python train.py --head_dim=32 --norm="rmsnorm" --norm_place="peri" --norm_eps=1e-05 --init_std_down=0.00276 --doc_mask=true
Each number is 200 + 30 x the weight over its row's rms, rounded and kept within 0 to 999. Layers, rows and columns count from 0. The size before them is the row's rms in percent of the matrix's.

# layer 8 attention value, 384x384, rms 0.0534, rows 346-351, columns 144-191
089,163,189,199,234,206,260,155,227,134,161,195,122,254,168,131,196,160,214,192,180,138,224,245,173,198,204,268,198,209,179,161,153,209,195,200,141,190,168,189,164,130,206,203,195,168,166,191,179
109,276,162,233,244,186,189,190,159,225,204,172,167,273,146,191,159,196,203,191,207,228,216,170,216,207,187,212,266,155,196,183,206,207,186,213,181,159,190,221,173,227,163,166,200,235,215,198,198
111,226,161,187,205,149,190,178,181,190,222,200,215,220,188,130,208,212,221,220,210,175,174,214,188,189,216,169,180,249,185,196,257,177,186,185,242,190,167,236,212,194,182,187,184,138,208,216,209
090,208,204,241,144,205,161,211,176,192,212,230,187,255,240,201,173,135,194,169,258,224,179,156,189,217,181,215,230,227,117,145,200,149,260,176,192,151,213,214,218,225,188,192,213,184,182,183,185
114,232,126,179,213,194,227,174,223,218,178,204,202,231,168,125,227,150,152,208,177,236,180,199,205,196,188,200,203,144,209,169,127,198,217,176,207,178,193,225,221,178,165,192,224,216,200,218,213
091,160,193,205,215,161,177,214,243,205,169,172,210,184,192,107,208,196,210,237,195,202,235,239,203,169,194,219,211,245,252,265,140,241,225,171,222,173,188,203,213,172,228,209,164,187,152,229,206
# layer 8 attention output (transposed), 384x384, rms 0.049, rows 346-351, columns 144-191
092,195,203,219,248,157,251,201,232,201,207,216,218,201,201,165,159,191,133,176,201,222,223,230,221,147,171,172,173,164,165,206,180,186,179,205,193,201,205,198,221,179,209,191,236,237,224,201,231
106,174,221,206,180,226,239,221,209,177,206,192,271,198,208,152,227,181,264,162,205,209,174,192,136,169,191,183,178,201,227,231,177,229,180,185,211,189,166,195,168,180,247,208,215,256,243,190,252
107,137,172,232,253,190,202,179,224,188,184,215,181,219,214,273,230,198,230,236,217,207,195,202,126,218,171,203,179,182,237,212,233,177,174,242,200,213,216,196,194,194,176,204,208,205,147,186,220
083,195,155,212,243,149,258,187,234,215,218,200,178,220,205,182,233,181,221,266,176,233,217,251,175,163,190,186,183,235,139,225,170,209,188,179,158,175,211,209,181,187,192,178,232,169,223,202,239
117,155,236,199,229,204,191,166,244,237,178,204,178,175,220,185,234,213,122,175,156,179,178,205,187,179,185,181,147,172,238,223,197,251,188,163,181,193,234,178,125,197,167,171,185,197,182,204,209
094,188,209,215,190,208,218,178,206,207,242,152,177,208,192,222,215,221,185,156,200,170,238,167,244,227,182,247,176,162,225,173,175,201,164,198,196,190,168,188,208,224,188,210,181,192,187,198,204
# layer 8 attention query, 384x384, rms 0.061, rows 352-379, columns 144-191
082,228,214,166,216,182,249,113,122,172,216,205,212,190,214,227,212,199,157,224,190,245,194,183,168,186,213,208,194,171,194,148,220,200,188,205,173,232,189,186,198,215,153,191,194,233,172,195,187
092,163,243,151,244,192,169,161,173,190,241,233,273,136,166,207,173,200,184,187,153,190,217,270,183,205,168,184,184,178,208,168,193,264,222,264,230,165,154,177,173,168,227,204,164,232,278,172,188
081,209,222,225,135,234,232,223,222,229,270,198,204,182,184,177,245,194,165,244,189,214,238,264,175,224,234,233,153,194,168,164,238,255,216,222,182,214,172,244,165,198,224,222,193,145,138,169,168
093,246,218,196,195,234,157,227,175,195,247,223,211,182,161,216,203,138,222,177,176,232,244,228,181,214,185,244,220,260,240,196,197,209,186,174,252,198,166,203,228,186,219,190,193,139,185,202,181
087,242,248,179,219,225,189,215,209,180,209,215,286,214,182,227,158,183,226,169,194,178,222,243,205,206,193,193,182,209,276,226,214,233,217,210,190,173,193,178,234,145,168,205,195,177,165,165,222
090,233,201,176,208,196,208,149,210,224,238,243,151,178,168,227,179,203,124,178,207,210,162,185,170,161,236,150,182,191,114,235,214,187,195,176,155,194,217,173,170,238,229,186,200,203,243,169,245
089,172,179,202,237,190,195,231,189,198,231,238,234,204,221,191,248,183,154,228,192,233,221,239,229,175,230,171,210,223,305,141,193,231,183,192,235,209,182,264,224,220,171,187,230,175,246,135,177
087,280,241,213,145,171,179,187,184,221,185,167,204,219,235,202,213,248,121,182,204,224,180,128,212,215,277,236,190,146,199,186,184,179,165,178,206,196,160,226,171,232,199,146,227,199,245,181,159
091,212,152,255,178,193,214,189,252,211,177,169,205,227,178,190,202,217,194,140,234,181,172,159,103,199,174,205,184,184,201,268,125,218,210,170,196,197,195,198,175,224,141,231,207,164,185,176,215
102,194,233,210,231,240,244,138,192,249,205,209,197,188,186,175,230,230,171,180,236,189,206,184,174,220,211,197,220,180,239,135,215,201,208,186,218,244,150,203,211,224,171,174,200,187,200,163,190
096,258,164,223,250,182,209,180,130,216,190,182,250,234,183,219,147,208,185,213,165,138,216,215,217,222,192,186,243,235,195,157,181,174,222,153,212,189,217,174,261,264,197,204,244,180,184,225,234
118,229,193,247,206,161,149,175,194,183,149,179,154,213,217,199,175,234,229,172,252,181,223,191,198,228,176,197,212,151,167,235,156,169,220,271,180,204,185,207,184,189,152,202,196,283,179,197,222
101,217,194,208,193,164,211,219,195,220,253,167,213,167,210,235,247,194,205,280,167,172,188,199,222,200,234,214,174,237,233,174,188,257,206,133,207,172,177,216,165,144,245,150,186,223,237,194,176
132,251,190,185,233,242,230,160,203,177,190,217,209,218,178,179,224,224,203,111,228,204,204,149,195,202,189,153,172,187,202,230,145,157,195,168,164,197,257,219,205,250,224,196,194,156,170,181,219
115,161,189,196,184,211,205,153,226,217,204,244,207,220,183,233,182,199,183,209,200,218,179,219,191,233,184,235,271,223,222,189,224,226,186,211,203,187,199,198,238,257,209,190,213,179,203,202,224
108,222,174,251,187,165,205,187,166,180,207,172,171,150,204,235,253,272,211,184,192,222,171,161,182,199,160,184,193,158,220,226,127,195,232,205,197,240,228,222,225,199,180,211,191,247,194,191,210
096,166,181,211,188,176,181,243,277,200,202,213,172,206,226,160,175,144,247,144,190,217,259,214,218,182,206,236,206,217,177,187,211,192,226,189,204,190,261,204,173,222,222,203,168,230,184,178,213
086,243,245,200,216,221,180,180,202,221,207,199,217,200,166,215,209,205,199,222,177,266,187,157,211,182,170,239,211,150,201,167,217,200,198,239,290,222,160,207,224,203,240,187,161,230,217,198,217
089,241,111,163,141,194,229,180,256,243,171,237,182,247,209,196,189,149,196,192,207,200,158,142,234,177,206,217,202,131,225,159,191,175,175,163,155,219,203,226,235,227,232,203,248,245,167,194,177
092,227,183,163,204,213,174,178,190,177,252,180,250,168,220,160,219,197,214,194,198,215,250,265,178,221,200,275,205,191,196,179,222,204,185,183,187,170,216,173,197,180,213,167,165,180,162,244,201
082,199,244,169,192,152,208,223,164,242,199,220,211,183,215,162,223,221,163,182,186,228,171,203,205,200,274,249,234,185,214,171,158,233,200,167,191,191,197,256,175,201,194,140,156,186,208,211,165
088,248,169,155,212,214,197,189,146,198,242,220,216,250,234,193,201,221,226,164,208,157,262,206,194,174,167,169,215,201,240,218,212,155,205,231,190,212,237,168,194,181,234,254,204,239,223,218,234
103,197,200,181,218,216,220,167,207,203,202,229,232,240,207,128,148,190,162,193,227,199,178,229,177,191,252,191,216,180,190,189,227,179,139,149,220,184,219,184,152,249,244,170,170,141,186,186,203
096,212,267,248,157,120,228,177,201,186,178,205,138,181,149,180,215,234,190,178,159,264,215,157,192,152,217,222,133,173,153,227,198,226,187,215,243,211,192,270,168,175,221,170,173,253,196,194,220
097,204,203,253,217,206,183,198,212,175,156,157,173,227,199,269,214,264,184,205,224,183,231,162,209,222,192,182,210,183,151,180,173,201,259,214,167,198,219,239,194,252,189,188,185,244,164,169,198
097,208,207,216,266,199,249,189,180,199,183,180,194,230,216,241,236,183,187,170,180,162,203,240,188,170,192,164,189,216,224,142,188,236,218,180,187,240,222,213,182,185,177,163,187,215,200,188,194
098,134,211,182,195,170,186,265,227,184,176,247,172,147,211,176,190,192,252,221,173,180,149,240,153,211,220,221,249,186,198,245,235,236,198,207,204,184,190,221,190,130,173,202,178,213,216,236,214
099,164,206,209,166,151,185,198,249,217,173,201,189,201,170,222,173,193,186,234,180,217,236,231,188,168,150,241,209,170,180,221,183,210,179,249,222,178,187,247,239,202,210,220,189,229,173,201,220
# layer 8 attention key, 384x384, rms 0.0593, rows 352-379, columns 144-191
095,271,273,195,136,167,239,203,186,212,261,239,216,186,219,229,216,122,182,144,168,208,155,174,217,189,205,212,178,212,232,219,174,149,251,214,221,210,195,236,200,239,222,167,198,188,175,178,183
095,183,226,233,197,176,239,214,161,195,174,204,139,232,222,196,205,185,207,195,185,209,179,203,211,215,203,207,226,232,195,279,205,209,208,229,192,184,185,191,226,209,177,191,194,194,239,174,172
088,154,193,194,244,243,175,235,183,153,231,192,209,174,214,180,222,168,201,120,143,204,198,212,254,190,154,197,200,223,192,181,170,250,191,172,247,153,268,166,213,175,272,165,199,120,154,210,195
082,237,256,208,218,206,213,225,190,241,165,171,260,199,202,235,146,234,233,203,204,227,209,177,211,247,243,236,152,183,246,206,168,161,221,197,227,217,189,193,185,168,207,201,199,151,227,157,180
114,205,226,170,234,246,168,180,253,164,191,197,186,156,150,193,153,152,182,153,178,150,203,205,225,165,174,174,209,201,197,200,191,237,242,225,239,150,267,158,263,155,240,190,189,205,187,185,234
088,245,153,214,173,181,214,197,200,215,247,195,240,158,222,203,211,186,152,219,258,232,190,208,175,230,222,220,197,164,179,213,197,194,166,211,180,214,155,190,156,202,204,160,184,192,203,222,184
080,171,175,203,193,214,195,165,166,190,218,181,202,203,258,208,181,198,201,193,151,233,207,210,235,255,237,164,195,207,221,181,206,204,172,189,218,192,198,246,222,223,170,191,220,244,198,180,189
101,253,191,221,184,190,264,192,159,224,192,185,189,219,237,202,176,213,233,231,229,215,256,188,200,199,256,198,188,206,213,182,197,133,147,170,228,225,163,200,159,229,221,206,178,179,191,226,182
088,220,117,239,214,226,223,221,197,211,145,196,186,187,194,168,180,194,182,211,210,193,197,200,171,170,174,173,183,232,205,214,188,142,156,140,205,196,189,175,128,180,164,247,230,201,189,250,226
097,195,255,236,242,202,230,161,129,238,207,202,220,190,236,174,237,211,221,200,195,222,212,213,195,219,251,230,213,251,224,170,195,192,191,205,234,213,174,220,180,198,193,161,200,239,199,184,201
095,200,135,251,213,192,180,162,176,189,225,221,171,206,195,187,199,244,210,186,202,164,214,209,178,197,146,229,220,180,183,166,186,179,191,137,187,218,214,176,266,228,203,200,248,192,144,210,220
113,209,210,222,176,161,175,169,196,232,188,220,198,199,227,244,162,252,187,160,234,225,179,205,181,219,205,239,219,169,184,258,188,120,164,261,167,233,185,199,193,170,172,213,195,269,208,232,223
108,220,192,142,217,205,237,158,185,211,257,172,198,207,182,205,260,246,230,248,169,159,177,190,231,199,240,188,202,225,197,178,242,242,184,146,228,175,186,228,184,188,223,142,190,183,171,199,177
108,187,139,211,226,217,252,208,216,162,216,260,221,259,207,166,256,232,226,173,225,183,190,196,196,220,206,141,212,211,210,188,183,144,159,164,168,202,229,189,208,243,179,227,214,146,172,181,206
116,191,202,204,200,194,143,132,186,190,219,232,222,170,187,230,239,175,173,168,177,210,199,195,178,217,188,194,223,225,174,195,156,235,210,254,206,214,198,233,237,201,220,177,172,230,216,190,189
113,200,151,219,201,184,188,212,241,186,237,203,195,199,205,193,195,228,192,202,228,245,183,161,190,181,164,206,206,154,216,214,166,138,213,220,243,238,193,217,253,201,217,203,204,203,169,252,208
079,155,219,235,227,222,186,242,189,223,181,229,223,251,195,203,200,194,183,206,266,162,247,172,254,235,162,170,214,211,208,164,177,175,178,235,215,257,184,188,205,206,187,211,206,180,207,239,219
078,149,263,241,243,173,178,196,191,233,239,223,192,222,191,197,214,187,223,190,180,179,230,240,174,245,180,191,194,178,242,185,183,184,174,239,180,194,188,211,212,186,173,220,282,216,203,227,227
095,271,243,197,200,169,207,232,213,178,224,166,135,208,188,225,275,234,167,248,156,212,234,187,203,194,189,220,134,182,213,190,152,165,203,167,215,211,179,233,204,187,203,156,203,225,191,185,186
103,153,258,129,159,227,177,192,262,141,212,272,197,201,186,205,207,183,192,186,162,144,216,225,219,166,234,189,192,178,167,197,228,214,203,169,207,234,249,220,185,153,221,220,202,228,216,202,237
079,176,250,215,224,178,219,205,245,195,156,208,147,174,166,190,220,146,227,197,148,225,210,266,203,151,178,148,155,235,224,167,245,193,216,186,160,205,204,249,182,234,190,244,134,228,186,183,143
098,171,198,128,200,274,189,215,199,129,226,259,211,202,167,202,243,207,148,180,185,163,209,243,221,219,191,189,198,228,194,186,250,196,235,201,194,172,244,217,213,194,264,205,206,178,199,237,221
126,176,163,206,200,168,274,176,144,268,215,211,202,204,226,186,197,177,232,214,242,189,242,256,137,211,218,189,212,224,184,157,207,202,134,134,212,215,189,199,166,221,205,217,195,222,185,192,221
097,226,195,201,193,201,204,198,197,187,246,199,202,203,213,240,217,250,146,227,184,235,207,139,175,176,245,217,161,239,206,217,211,163,204,268,302,184,208,220,207,186,207,173,167,222,227,177,240
103,196,146,281,253,187,179,174,192,177,193,192,176,190,192,183,254,293,225,164,252,171,202,125,200,178,192,230,222,190,213,223,154,147,243,170,206,140,231,214,196,261,178,177,226,203,205,200,192
095,194,212,247,273,182,226,185,214,203,171,226,216,202,210,162,245,235,203,177,223,195,183,169,140,225,158,168,233,183,262,125,178,279,159,115,198,227,195,229,229,205,195,155,219,234,173,174,183
110,193,217,137,191,207,200,257,199,205,192,175,176,175,195,235,213,190,228,247,157,148,193,221,219,145,274,197,214,192,187,197,265,247,218,189,188,190,126,193,166,159,177,211,162,219,240,218,193
102,220,183,161,177,156,191,158,217,204,193,187,179,148,218,191,165,182,187,227,216,217,253,223,259,183,176,213,186,152,159,224,211,189,220,260,225,193,169,236,178,197,240,194,156,229,236,200,182